From a checkpoint of a small transformer trained on Wikipedia.
Size: 16 layers, width 64, 2 heads of 32 (1 for keys and values), MLP 128 SwiGLU, vocabulary 8192, 1.64M parameters.
Each number is 50 + 10 x the weight over the matrix's rms, rounded and kept within 0 to 99. Layers, rows and columns count from 0.

# layer 2 attention query, 64x64, rms 0.172, rows 14-31,45-63, columns 0-63
51 42 49 46 51 55 53 47 33 61 53 55 32 65 51 45 48 40 47 76 47 39 43 44 55 58 44 51 44 45 51 41 63 50 64 44 61 37 45 50 46 43 50 53 47 61 49 41 38 57 44 58 49 37 43 35 46 43 46 56 42 46 42 51
40 53 70 49 40 49 57 78 37 47 59 63 56 41 56 61 36 47 54 47 28 66 49 57 41 45 53 44 47 72 55 54 42 54 43 51 50 52 46 58 39 45 62 45 55 48 54 55 45 42 38 60 65 46 60 54 55 52 50 57 48 40 38 56
68 39 30 80 32 62 49 70 35 37 28 46 50 60 42 44 61 53 79 70 39 40 51 68 73 36 53 41 43 61 46 68 62 63 62 49 48 44 51 42 52 48 63 26 43 50 59 34 77 39 32 38 58 40 66 62 52 68 65 50 73 50 69 43
41 57 51 53 57 42 29 48 45 59 56 57 48 49 50 46 52 40 53 34 40 60 54 35 36 52 52 39 45 51 55 50 51 51 33 62 49 46 57 48 39 45 60 52 60 57 42 48 49 51 49 56 44 53 47 59 50 40 36 45 51 48 57 53
67 44 41 68 44 58 45 71 47 56 36 38 45 55 54 49 51 58 75 64 56 46 56 48 65 40 47 49 53 47 36 47 46 51 57 52 62 36 56 56 53 43 48 42 41 56 58 47 65 46 49 48 49 33 59 52 42 61 54 58 56 44 41 48
62 59 57 50 49 44 26 45 69 47 48 35 49 42 54 63 49 33 47 58 56 52 44 45 47 33 48 49 52 47 52 54 52 43 49 62 42 44 47 65 47 49 48 57 58 63 45 66 38 53 64 56 56 52 53 55 50 51 58 47 50 43 45 50
50 39 48 48 52 47 57 40 53 45 52 56 46 51 52 35 37 40 55 56 50 69 53 58 61 54 46 35 71 36 52 57 41 52 65 56 41 63 33 48 51 40 40 48 49 63 61 46 55 46 52 45 67 44 41 48 44 60 49 37 53 36 45 45
43 49 47 68 54 47 71 53 27 46 42 34 57 48 49 26 27 52 52 63 62 50 44 51 50 63 67 44 43 49 39 50 71 50 61 39 66 64 30 41 62 42 63 40 49 55 44 45 66 50 53 51 53 42 51 53 44 59 67 63 47 50 43 32
52 42 70 55 42 39 48 35 45 44 47 41 46 54 59 51 26 50 42 28 53 42 47 55 52 74 50 47 48 37 56 45 56 58 48 41 69 60 47 45 67 44 56 54 58 46 53 45 44 42 70 49 35 50 51 55 46 52 26 48 28 55 52 44
41 54 55 42 48 41 46 41 55 43 55 38 69 22 37 55 37 52 19 45 41 63 67 53 38 42 61 48 42 44 47 64 50 30 41 53 54 47 48 54 62 50 56 47 45 37 25 57 38 61 54 46 46 52 50 58 50 49 49 63 41 39 39 46
44 55 75 52 62 44 53 77 54 24 57 56 34 40 62 60 68 50 39 53 52 47 59 67 36 48 46 55 71 68 62 63 28 58 44 44 29 36 56 53 59 64 53 66 53 59 59 67 57 60 48 56 59 58 59 49 32 45 43 39 59 57 49 46
48 36 51 55 46 54 55 58 42 46 52 49 46 64 51 52 54 37 58 31 35 46 49 32 49 64 52 53 46 58 31 28 55 59 50 52 47 55 57 35 52 41 46 43 29 47 51 46 54 46 58 46 44 35 51 64 45 61 44 50 26 43 56 52
40 54 54 37 41 35 53 47 57 49 37 36 59 53 70 48 52 62 58 58 44 53 33 39 38 56 52 35 49 45 46 44 61 52 36 45 54 35 38 62 34 49 52 61 72 52 38 38 51 68 43 59 72 27 59 45 61 63 48 54 46 49 50 52
58 44 42 52 54 59 49 46 50 59 40 53 44 52 49 50 36 23 60 47 27 47 58 43 58 41 56 54 37 41 45 54 41 55 63 66 65 63 57 26 47 35 40 49 46 50 58 51 52 64 66 37 33 56 46 45 38 40 51 47 61 49 42 46
50 53 60 47 59 58 21 54 56 58 38 47 57 62 48 49 46 56 52 47 55 44 45 46 46 44 66 70 60 51 45 42 62 36 61 57 49 49 53 49 38 34 55 57 56 38 55 53 59 55 55 56 48 33 65 65 47 35 56 48 59 53 30 54
59 38 51 50 32 62 47 40 64 34 50 45 45 33 47 40 42 50 51 51 46 71 52 65 60 73 51 33 55 32 44 63 58 45 59 59 50 58 40 42 51 40 35 46 52 51 55 48 62 64 72 62 57 48 47 56 58 63 48 57 58 42 30 50
53 50 37 42 55 56 50 39 60 65 58 50 39 58 34 60 53 71 62 68 49 49 37 43 61 31 56 37 56 66 65 46 50 52 57 52 45 46 54 57 29 58 49 46 41 50 55 53 52 45 52 59 60 42 49 43 46 53 54 40 39 50 38 69
58 55 49 54 49 45 53 56 46 58 62 48 73 45 52 58 49 50 38 52 71 54 60 57 46 23 39 58 39 56 40 54 38 45 58 52 56 49 48 51 58 56 56 36 56 53 46 53 44 49 31 28 55 51 37 62 53 50 52 51 42 40 55 34
51 45 45 42 45 50 50 75 44 38 46 38 19 77 47 55 56 51 47 53 52 48 37 50 33 48 43 58 38 63 43 32 48 35 58 52 53 38 49 46 61 52 61 56 47 48 54 57 38 43 46 37 55 36 39 73 42 27 36 35 45 54 36 54
41 53 42 47 47 49 40 49 53 70 48 42 52 55 27 56 60 45 46 47 55 54 54 52 52 51 53 36 47 52 49 56 48 30 44 51 40 57 45 43 21 57 55 55 47 53 51 51 40 41 41 41 40 43 45 53 55 55 54 49 51 54 53 42
48 48 67 66 62 53 59 67 55 68 34 47 59 45 54 53 19 66 51 44 33 48 39 56 47 49 57 54 55 56 47 41 55 53 45 66 74 28 47 48 40 40 61 50 49 51 45 62 50 54 51 47 63 39 63 68 49 52 53 33 62 33 79 47
53 25 47 78 42 47 66 35 44 59 49 52 61 38 63 41 36 51 53 44 43 48 57 51 72 61 56 28 35 44 38 57 74 57 50 27 46 61 41 49 61 57 42 11 35 44 46 38 66 42 67 58 44 49 54 61 57 51 51 51 40 51 51 32
38 61 44 47 45 41 34 63 64 72 50 61 48 39 54 47 44 46 38 49 49 72 60 43 48 42 58 53 56 51 40 51 38 42 40 55 47 48 53 46 37 45 64 57 64 57 39 63 39 54 45 61 45 45 46 55 51 53 39 56 35 26 49 42
73 48 56 57 39 55 54 61 38 41 43 40 58 65 56 38 50 49 54 67 53 36 36 51 44 51 45 35 39 54 39 45 53 50 63 48 59 59 45 51 62 57 54 28 42 53 56 38 66 51 58 43 48 32 62 53 41 62 54 38 44 66 55 41
44 63 48 42 47 52 48 41 41 67 52 74 32 37 49 56 61 53 39 58 47 59 52 43 40 41 49 49 37 53 50 54 24 40 41 51 56 46 46 53 68 47 46 43 56 45 59 48 40 56 63 49 48 68 48 48 52 48 45 36 47 55 51 62
41 46 42 60 51 55 54 45 57 52 47 68 40 45 51 49 76 33 42 42 48 47 51 50 47 61 53 56 57 52 53 68 39 38 40 43 44 59 46 61 47 51 41 41 49 62 50 52 57 53 46 62 52 46 47 53 52 45 39 42 46 61 48 59
61 41 48 67 53 68 66 67 41 52 38 42 46 54 46 25 55 50 60 51 49 33 46 51 53 58 52 47 44 52 35 49 70 46 55 24 37 49 39 39 46 45 64 40 54 49 59 50 56 48 49 48 37 48 55 60 43 52 66 55 57 51 54 45
42 41 54 37 61 44 54 28 52 48 54 55 46 45 47 45 48 50 44 53 48 41 62 43 50 55 37 49 45 36 54 64 49 64 39 44 52 50 44 51 64 41 50 54 65 50 44 28 55 55 56 47 53 42 56 43 47 53 36 63 32 51 26 54
62 57 48 52 49 42 49 51 51 44 55 43 71 35 45 51 42 50 38 59 43 52 50 37 50 40 49 56 59 57 57 60 47 48 54 64 61 50 55 45 52 59 52 38 57 44 53 65 44 59 54 44 47 39 57 59 40 48 38 63 54 44 57 69
45 62 44 51 65 45 36 43 57 46 47 62 55 44 59 58 48 48 32 58 51 49 48 55 40 56 60 32 53 55 58 70 53 45 32 54 55 41 43 42 54 50 27 59 63 29 52 50 48 66 57 52 53 54 54 60 41 50 49 53 50 57 48 56
46 51 74 58 39 38 39 84 34 35 64 33 48 50 43 41 48 42 39 35 50 64 56 53 51 67 64 64 47 47 36 47 53 46 59 43 44 37 47 27 48 24 44 39 38 64 47 51 51 42 68 49 50 45 51 52 48 37 47 34 46 49 45 45
65 35 55 60 49 57 50 52 44 45 47 37 53 40 52 45 25 62 41 48 36 48 41 60 43 38 47 45 58 59 54 41 46 28 52 71 56 50 47 20 24 37 40 55 81 74 60 43 48 45 57 41 67 52 60 62 55 49 46 57 44 15 53 63
60 44 46 56 43 59 35 49 51 53 36 46 43 57 34 48 44 39 49 50 60 68 34 57 55 50 48 56 51 45 50 67 41 52 62 47 62 61 55 21 24 12 43 53 56 49 44 64 48 44 67 46 49 44 45 64 42 49 56 49 45 38 27 37
55 64 38 63 55 46 35 57 65 41 47 47 51 47 69 48 43 52 62 47 37 70 56 53 48 44 58 54 66 55 52 63 45 54 59 53 57 47 62 47 56 37 45 47 38 57 43 78 58 50 63 44 39 75 48 60 48 41 69 61 55 33 57 61
36 49 46 51 51 52 67 67 70 61 42 51 52 58 46 64 45 56 54 40 55 57 55 36 35 55 46 67 29 41 48 34 47 39 39 18 44 34 59 70 56 80 65 56 50 44 35 40 54 37 26 42 22 45 52 37 44 38 41 36 47 48 42 61
42 54 42 46 53 48 44 54 57 54 40 54 37 51 52 44 40 38 49 31 33 52 48 58 28 64 56 51 36 65 49 46 68 39 37 44 63 38 39 54 48 54 42 52 56 55 47 49 46 63 52 54 46 41 38 38 41 57 44 46 40 37 40 63
65 45 33 47 45 53 65 55 47 45 52 46 61 57 49 57 50 61 51 56 62 57 42 41 44 33 34 48 58 42 44 46 43 63 43 65 49 55 51 48 73 52 71 51 62 59 28 42 57 44 63 52 37 62 81 55 52 46 49 46 52 28 44 54
# layer 2 attention key, 32x64, rms 0.156, rows 13-31, columns 0-63
38 32 61 46 41 53 57 28 51 50 58 39 61 48 36 41 57 59 44 53 52 48 52 45 52 48 45 52 62 44 54 59 59 54 59 55 52 56 50 51 51 52 55 40 56 52 52 52 53 38 48 60 46 49 44 62 53 55 49 37 40 52 55 58
55 47 53 40 61 43 52 40 64 51 52 53 51 45 50 43 36 38 44 52 49 54 38 54 52 69 56 67 44 34 57 45 42 50 52 47 48 52 45 65 55 59 35 61 59 51 39 39 48 56 40 43 30 73 42 51 63 54 44 49 40 42 41 47
63 59 48 35 42 49 50 55 62 47 51 62 60 51 38 45 46 46 49 48 51 55 52 50 38 46 45 47 60 59 33 52 53 45 50 64 51 56 63 54 62 38 51 51 47 47 59 65 48 52 46 48 42 48 53 57 42 40 33 68 46 51 69 47
49 42 45 61 42 55 53 40 33 54 41 38 63 39 53 33 44 35 49 30 49 53 68 44 61 50 65 38 33 49 30 60 48 62 68 36 39 59 39 33 48 36 52 22 44 52 68 42 54 36 52 54 37 34 62 70 69 45 68 50 43 38 47 35
56 40 44 54 43 47 55 66 40 53 39 47 54 45 50 50 41 62 45 51 41 43 35 62 43 55 48 48 54 46 43 66 48 70 55 39 69 49 36 52 68 47 47 36 54 49 49 47 55 52 54 23 47 42 53 57 43 55 48 52 58 40 45 50
57 45 40 63 22 63 55 52 32 39 55 37 45 59 55 24 50 40 48 46 41 34 50 54 60 48 60 48 41 50 26 45 56 51 83 37 37 76 39 30 41 38 46 32 49 37 54 33 59 31 71 39 50 40 56 68 67 59 61 55 47 47 50 45
38 58 56 43 55 32 35 49 58 56 46 46 42 52 62 56 45 41 30 44 47 54 48 40 46 41 39 53 49 46 55 46 40 61 28 67 56 44 49 58 48 58 39 77 65 60 44 57 25 62 61 60 67 53 33 39 51 53 54 42 58 56 49 71
55 45 45 54 59 43 50 40 50 36 52 58 43 41 54 39 44 51 40 34 46 53 40 53 46 59 39 53 37 42 57 50 61 42 58 51 51 55 43 56 50 56 43 49 50 51 45 50 52 53 55 52 45 63 48 35 52 45 45 59 40 52 42 53
54 51 44 54 56 57 61 59 32 43 42 30 58 42 41 25 45 50 53 45 48 53 38 41 54 69 52 56 63 38 34 51 58 41 63 25 38 56 58 32 45 45 47 33 35 49 60 40 61 49 57 47 54 32 64 52 47 43 53 60 41 50 46 38
57 55 45 56 46 51 51 49 42 53 44 53 45 61 57 60 47 49 56 60 61 57 58 44 51 48 45 49 48 49 60 53 56 49 58 48 39 41 60 48 35 64 38 52 60 60 67 51 43 50 41 66 30 47 62 42 43 31 54 67 50 59 51 48
49 61 66 54 58 47 55 69 60 48 55 56 48 37 54 64 58 70 48 47 60 46 50 42 33 45 51 57 61 58 54 43 41 46 41 74 42 50 57 54 51 45 64 62 57 52 38 48 40 52 42 50 53 63 50 58 69 47 44 50 56 48 70 51
50 58 31 59 57 52 38 58 69 47 65 61 47 49 44 55 53 67 41 47 37 49 51 58 29 45 54 47 40 41 55 60 27 46 46 65 49 64 71 60 49 45 42 61 34 43 44 61 48 63 41 52 41 60 52 43 42 48 27 51 49 51 38 56
70 46 44 62 31 56 59 49 29 48 27 32 67 39 59 26 51 42 71 56 45 30 53 42 65 61 46 34 64 41 35 57 65 46 73 42 53 55 32 25 49 28 47 11 39 39 57 30 85 43 57 43 59 26 76 82 44 54 51 56 64 56 41 32
58 67 77 41 52 53 53 61 48 39 47 46 46 50 69 52 45 52 44 59 59 39 44 51 39 59 47 57 55 38 48 49 47 48 59 61 40 58 42 61 46 42 39 61 59 45 51 61 40 49 42 49 44 44 42 53 53 56 35 54 41 45 41 52
43 42 44 53 55 49 43 54 46 57 57 40 54 37 53 46 47 53 52 55 42 48 43 61 55 53 41 50 66 45 41 43 53 49 57 49 59 58 45 49 55 63 42 58 49 47 39 48 43 61 55 42 53 42 41 47 50 58 55 54 52 48 38 41
48 53 52 49 51 56 36 53 68 64 50 55 54 41 47 47 65 59 43 49 52 46 57 57 39 44 48 47 48 57 28 48 52 64 54 38 72 44 43 31 75 49 52 51 44 43 37 44 55 59 54 43 63 52 30 51 40 55 35 43 40 55 53 66
40 53 61 53 48 39 46 53 52 38 63 60 46 55 46 44 48 51 48 41 50 58 54 49 58 61 41 47 39 52 41 47 54 54 49 43 66 49 44 59 68 47 50 57 51 46 46 54 52 59 51 53 41 57 53 36 60 46 44 40 44 49 53 65
51 37 63 48 53 41 63 48 61 38 61 49 52 46 40 37 42 49 45 52 44 48 49 52 44 55 43 49 43 44 60 55 54 57 54 56 54 51 53 70 55 53 42 50 50 63 51 57 53 53 56 58 47 61 50 59 60 56 45 65 37 44 61 57
44 65 40 62 33 60 47 53 45 48 37 48 46 57 55 54 62 47 56 44 55 34 47 39 52 50 48 46 57 60 36 28 49 52 69 58 64 45 49 41 50 61 61 42 59 37 56 47 52 20 47 49 43 40 48 41 43 42 38 37 51 49 57 48
# layer 2 attention value, 32x64, rms 0.141, rows 0-17, columns 0-63
46 69 23 53 47 55 52 41 42 47 58 48 65 39 49 51 46 67 54 57 54 48 59 32 50 50 42 49 45 48 58 65 44 48 46 40 63 46 33 46 54 51 43 40 29 56 56 52 43 45 67 44 52 48 39 50 58 39 46 45 60 59 53 59
63 75 41 59 51 52 46 59 49 47 55 44 66 45 39 41 63 61 55 58 58 49 31 64 50 51 61 44 57 47 42 45 41 64 55 49 48 20 62 44 74 68 52 59 31 35 65 39 56 53 23 47 46 56 34 40 46 47 45 29 56 61 55 50
55 62 44 44 57 41 57 50 58 48 38 60 41 59 48 60 49 44 57 59 40 52 37 80 47 34 50 45 53 42 33 58 47 37 46 54 40 62 59 43 45 51 60 45 52 67 62 44 41 60 60 83 54 59 55 57 57 58 58 61 73 51 41 66
69 67 51 51 31 42 55 47 53 61 44 35 55 54 45 71 53 50 64 48 37 47 32 49 33 42 54 45 55 41 58 42 50 46 40 52 47 43 50 40 42 44 45 49 59 36 41 35 51 50 65 31 62 61 43 64 65 37 49 58 37 48 64 51
42 53 45 52 58 42 66 57 45 60 57 48 47 40 58 58 45 62 56 49 56 71 61 71 58 56 61 50 37 46 42 60 65 56 57 54 47 45 41 46 48 46 41 49 44 67 60 54 47 45 45 44 70 48 35 63 56 30 37 49 55 43 63 50
62 51 53 69 50 47 69 51 59 34 54 50 37 60 41 57 50 64 42 39 58 51 50 54 42 64 26 51 59 61 54 65 75 56 57 61 61 61 39 43 65 42 36 61 43 50 71 60 46 61 49 48 45 53 52 51 56 55 61 64 50 51 56 55
37 49 40 44 47 50 48 57 46 66 53 59 59 41 36 44 65 61 66 53 42 51 51 56 52 40 41 46 46 61 46 62 53 33 51 56 45 54 41 55 55 51 70 43 50 63 36 42 57 53 42 53 40 56 59 44 25 50 51 60 49 40 58 51
54 47 33 52 46 50 71 54 49 71 46 49 40 63 33 65 36 69 40 59 71 47 54 51 51 39 46 65 37 44 53 48 57 33 50 57 48 44 43 47 60 57 51 38 67 40 52 43 43 43 42 57 50 48 64 52 48 53 39 34 58 56 41 52
61 43 47 45 48 58 51 45 47 52 43 45 41 64 65 56 34 43 44 52 67 53 53 64 42 42 55 56 48 48 38 55 63 47 55 47 57 50 41 73 57 42 52 45 46 50 49 58 52 31 45 53 58 38 40 32 36 59 46 54 48 49 66 68
61 67 32 46 36 49 48 46 51 50 53 40 55 51 54 60 49 53 33 62 50 57 37 52 69 58 53 50 49 53 38 61 48 56 40 44 41 44 47 43 56 44 50 62 58 54 41 66 47 28 20 56 69 41 63 63 54 50 54 53 46 57 44 39
59 38 79 40 44 60 41 44 44 58 74 38 32 44 39 57 42 65 48 52 52 54 53 63 34 48 53 58 48 32 43 64 57 42 58 46 39 54 35 47 62 48 54 38 46 43 61 56 33 69 42 35 46 52 41 46 57 73 49 55 50 52 48 59
38 43 53 47 45 61 39 56 53 56 49 56 67 51 34 57 29 57 50 60 48 55 50 47 44 29 65 46 55 50 52 46 63 50 41 55 64 53 46 47 63 60 61 41 61 52 57 61 69 51 51 50 58 33 61 44 31 68 58 35 53 53 50 60
38 56 43 47 53 61 49 66 37 56 40 62 45 44 69 63 78 34 47 40 22 40 29 62 47 40 50 72 48 55 51 50 35 41 55 49 46 55 35 41 44 51 59 49 43 44 57 52 50 42 35 58 41 48 50 50 59 46 43 54 60 62 70 54
47 62 49 42 34 50 58 43 44 47 55 53 33 49 42 41 57 64 53 49 55 62 23 25 36 62 52 60 42 46 55 41 58 53 50 55 82 67 45 54 41 52 56 42 59 65 48 40 55 56 38 46 50 56 49 52 58 51 58 57 53 55 58 55
58 51 60 65 55 46 60 54 45 32 44 42 51 62 61 52 25 54 49 45 46 54 42 64 40 55 54 67 48 61 60 41 39 58 44 54 53 54 65 45 64 49 68 47 54 56 52 42 53 59 51 36 46 55 49 53 48 43 42 52 35 43 51 53
43 51 68 50 59 49 47 53 49 55 64 40 54 42 41 39 62 49 48 36 57 60 33 58 44 43 63 35 49 54 51 29 49 42 50 64 55 49 32 43 46 42 23 57 49 65 50 51 58 45 62 47 47 51 37 40 51 63 44 55 37 38 51 51
55 44 52 43 45 65 61 53 48 51 36 38 50 57 39 51 62 66 53 35 48 31 50 43 52 10 46 60 43 21 48 50 56 38 41 28 46 50 48 49 59 48 41 54 43 38 55 51 45 60 56 59 51 53 52 60 46 57 56 50 26 54 53 53
63 51 44 37 53 74 25 58 56 59 34 29 44 48 40 39 50 61 52 59 50 64 54 53 43 76 48 56 36 44 49 66 48 44 51 46 47 55 49 45 37 51 61 54 29 40 48 44 50 54 39 62 49 50 37 50 41 57 45 34 45 52 36 63
# layer 2 attention output (transposed), 64x64, rms 0.141, rows 0-17,32-48, columns 0-63
52 54 33 61 49 62 56 39 40 62 63 45 47 45 56 54 52 63 61 59 38 55 37 41 48 60 48 43 44 37 54 40 45 39 51 55 57 47 46 43 50 48 39 82 31 53 72 50 56 35 54 46 59 31 38 54 34 60 61 44 41 48 50 42
22 43 44 47 27 56 40 41 58 85 46 56 52 60 40 38 40 52 56 46 43 57 48 40 57 53 54 62 45 57 55 63 80 56 45 46 40 52 80 55 55 45 33 37 48 63 64 45 51 54 52 52 56 47 37 34 52 38 39 50 32 59 61 60
36 78 52 38 47 51 60 43 47 47 52 56 59 30 44 55 45 62 57 42 36 47 32 68 59 44 57 43 54 37 41 57 36 33 48 47 42 52 45 46 58 61 49 48 53 59 55 56 33 48 39 48 52 49 44 69 61 49 39 49 71 45 52 56
57 40 62 57 55 57 51 42 52 45 39 33 35 26 56 58 48 46 54 31 47 50 41 27 57 43 51 46 53 59 53 34 35 53 33 54 34 43 43 39 42 50 57 58 64 46 72 60 39 45 70 60 44 48 39 33 51 57 40 26 41 47 63 42
57 56 62 56 57 57 58 39 38 64 49 35 50 41 54 40 51 56 58 40 58 70 63 50 52 44 56 33 49 58 55 53 36 54 55 55 45 45 45 62 44 41 48 63 61 59 52 50 56 56 47 54 63 62 50 61 65 34 50 59 42 51 46 62
36 39 42 56 56 33 55 42 56 57 33 54 38 43 57 62 63 42 50 53 64 65 34 69 51 42 39 52 50 44 46 42 26 52 43 48 63 52 41 60 61 39 70 48 60 54 40 59 41 48 49 47 15 50 43 74 41 53 47 47 50 47 62 38
40 58 56 49 32 57 44 59 45 64 48 52 55 49 39 37 50 52 58 48 53 66 41 41 45 48 50 55 43 51 49 41 46 33 67 46 53 55 38 31 52 73 42 45 39 34 39 55 56 53 43 38 53 55 56 41 51 49 52 57 53 68 53 48
53 36 51 44 49 70 64 36 49 71 43 43 51 62 58 62 52 62 36 61 69 39 55 63 38 44 34 46 71 55 44 68 34 28 65 62 53 70 43 55 48 53 31 47 41 51 57 53 46 58 55 37 57 60 63 49 39 59 51 42 56 58 48 50
41 21 40 50 55 63 36 54 45 57 40 54 62 37 82 49 41 33 45 54 46 43 60 69 50 52 52 53 46 47 55 43 43 40 50 32 45 58 55 67 47 59 48 56 43 52 48 50 46 60 39 33 48 65 52 46 48 55 59 64 60 56 58 50
51 51 47 40 34 50 49 32 66 59 61 38 40 37 52 48 50 49 51 54 51 56 55 39 54 53 43 35 70 48 55 46 50 41 51 46 27 44 51 44 61 57 45 45 50 55 60 48 42 20 41 56 54 71 56 47 51 43 60 50 37 67 39 43
55 34 55 59 58 49 56 43 48 60 51 56 39 34 67 60 48 49 60 47 62 48 59 64 27 49 40 62 52 61 46 74 42 44 48 86 29 46 44 57 46 45 37 33 48 48 43 37 45 66 42 39 47 48 53 61 46 39 66 57 39 50 43 70
52 54 43 49 28 49 71 50 55 78 54 72 66 54 44 40 48 46 37 55 60 44 41 43 29 55 50 34 51 67 51 49 53 58 52 53 37 60 58 33 48 48 35 38 47 46 53 67 49 56 50 43 44 46 56 47 52 59 53 50 55 65 37 46
37 57 54 49 35 61 43 60 37 60 42 51 59 52 41 48 40 61 54 35 32 54 51 62 55 56 65 34 58 61 53 63 62 36 56 47 40 69 48 48 23 57 32 72 45 60 71 51 49 49 41 63 49 52 45 58 56 49 46 33 49 58 70 53
50 50 41 31 60 67 64 52 54 50 46 47 27 51 53 61 51 62 39 46 41 52 45 45 42 39 59 46 45 42 54 44 43 37 58 64 47 42 47 45 43 62 62 55 18 60 59 45 62 54 52 54 62 57 32 49 49 59 68 55 51 62 38 55
55 56 63 63 42 34 41 42 83 60 40 46 45 49 60 44 44 48 57 31 57 60 56 44 49 48 43 49 47 65 46 59 33 59 38 33 48 52 49 50 48 41 49 37 57 48 42 55 51 44 52 61 43 50 38 46 53 54 31 56 44 46 48 33
44 59 60 56 54 49 47 58 43 33 56 59 47 64 70 50 52 34 54 58 48 54 42 73 51 62 56 42 46 49 44 49 49 59 68 55 59 47 55 68 47 38 63 28 46 59 54 61 45 52 51 40 49 44 47 60 42 56 45 55 35 46 51 68
58 51 54 54 51 44 50 38 44 55 47 51 43 44 51 39 39 52 33 60 52 51 42 50 38 34 49 73 49 48 51 42 49 54 46 45 52 67 44 52 35 65 28 27 66 46 58 41 43 63 42 51 49 58 41 39 48 58 64 61 38 59 47 63
39 36 42 45 55 58 37 49 34 49 60 57 48 50 35 45 55 42 40 38 46 53 69 53 37 49 65 44 43 51 31 64 62 41 44 59 19 64 61 50 53 60 29 42 48 52 55 57 50 49 44 60 52 48 35 29 55 48 50 50 30 38 38 61
67 45 26 38 72 46 70 40 61 58 40 35 58 49 34 48 48 45 48 65 32 61 44 37 49 32 56 38 53 39 63 42 54 57 50 42 45 57 47 53 59 58 34 50 34 47 33 56 39 53 54 53 46 53 51 38 64 56 47 42 46 41 44 49
44 42 59 60 33 41 50 43 52 35 33 54 47 49 33 51 59 37 41 52 79 46 34 55 43 45 44 44 55 55 35 59 40 62 60 62 67 56 85 48 34 40 37 58 63 58 54 42 39 56 52 43 45 39 51 36 48 61 45 39 36 54 66 49
43 53 46 49 71 51 51 39 58 43 34 44 54 32 41 35 51 46 48 54 75 49 39 53 51 51 47 62 39 58 44 55 35 51 30 50 48 47 48 76 45 52 48 41 60 55 51 48 35 25 74 47 41 63 39 42 55 49 50 50 50 48 45 59
64 60 63 53 49 47 41 40 63 61 48 32 40 32 47 56 47 37 57 61 52 41 63 33 37 57 48 55 60 44 48 42 43 34 38 51 38 39 43 42 54 33 54 46 64 52 65 57 38 51 69 48 43 62 43 64 44 53 41 48 51 49 55 43
59 63 42 64 55 48 49 40 46 53 46 44 50 35 67 44 49 60 61 51 58 67 45 48 54 45 57 55 58 41 34 49 55 60 53 51 62 52 55 33 65 52 37 63 61 61 46 59 50 34 40 48 58 54 46 53 54 45 61 53 48 41 54 55
53 57 40 54 55 45 46 55 52 70 61 44 48 53 52 63 52 36 58 33 48 49 55 48 50 45 50 64 38 51 66 63 44 56 65 66 40 73 37 72 82 50 45 40 52 53 53 34 39 39 48 53 42 50 55 54 58 63 51 49 38 47 53 41
43 63 45 52 54 47 64 55 48 56 44 43 55 34 30 49 59 59 42 56 53 38 27 71 51 61 39 43 44 38 54 40 44 44 49 47 62 59 38 36 46 57 51 64 38 42 47 52 62 55 50 64 49 53 54 47 39 42 40 47 48 39 57 47
54 46 51 54 67 49 52 31 35 50 20 36 39 37 54 66 52 45 57 41 35 49 43 55 67 47 42 53 72 45 51 61 46 46 57 35 50 41 51 59 46 56 56 61 57 56 58 46 41 39 59 48 45 36 65 39 46 40 54 51 58 47 45 60
49 40 51 35 65 49 39 39 41 54 38 59 33 57 36 64 55 47 56 48 57 52 35 47 52 59 49 47 45 43 72 48 47 45 47 39 58 51 50 61 42 59 47 48 58 56 58 45 39 43 58 34 34 51 41 59 49 47 30 53 46 65 48 44
62 50 48 40 48 52 61 55 49 52 54 42 46 57 47 54 53 66 31 62 51 43 51 54 73 39 45 53 49 52 36 43 43 52 46 57 54 45 51 42 41 49 30 58 42 54 65 22 56 45 57 62 58 61 52 34 47 38 71 58 40 58 48 50
67 64 60 52 46 45 45 68 29 44 51 38 49 36 50 54 53 49 56 40 57 51 39 56 55 47 61 51 63 41 47 39 52 54 41 65 46 55 24 71 51 61 38 63 42 56 46 54 50 43 58 49 66 41 45 35 65 67 49 41 36 44 52 61
54 62 52 50 42 57 55 46 46 47 42 56 66 47 46 45 47 61 63 45 62 65 24 55 46 43 64 44 45 58 57 25 48 47 52 34 72 52 52 26 39 51 58 64 46 48 58 49 53 51 52 40 51 30 49 40 60 52 73 34 51 42 43 37
38 54 53 61 36 58 51 59 52 40 53 52 59 50 54 56 29 73 43 54 41 49 42 66 41 63 49 47 53 50 53 49 34 39 35 47 53 59 50 54 27 50 32 62 47 56 63 65 58 55 39 39 36 54 46 46 50 42 45 49 42 37 53 47
68 38 61 61 55 43 48 43 51 62 48 56 35 57 43 62 69 53 57 46 46 52 53 50 44 48 53 45 47 38 53 53 41 62 48 71 46 49 50 73 53 49 68 50 59 55 49 54 37 52 46 55 46 63 47 53 42 62 57 42 43 49 37 47
50 63 35 50 54 38 29 54 59 57 51 56 61 57 52 31 49 47 50 38 59 58 60 45 52 39 54 52 38 67 48 57 37 32 45 49 41 33 60 43 49 39 63 29 37 55 56 69 55 48 44 61 66 40 62 59 62 38 37 37 38 45 57 37
48 67 62 62 49 43 48 75 44 48 58 44 49 46 60 37 63 47 37 42 69 64 46 34 43 53 56 33 35 46 62 44 57 69 50 45 65 52 34 44 67 44 44 57 65 45 56 55 43 58 62 49 59 61 48 51 52 46 55 53 50 53 42 52
50 53 36 59 67 60 51 49 58 46 42 43 56 48 55 59 46 53 51 40 51 37 36 35 54 44 63 72 65 27 49 53 52 49 47 54 44 62 48 38 47 60 44 42 45 33 36 61 37 58 57 40 53 44 50 52 44 59 61 38 32 44 59 44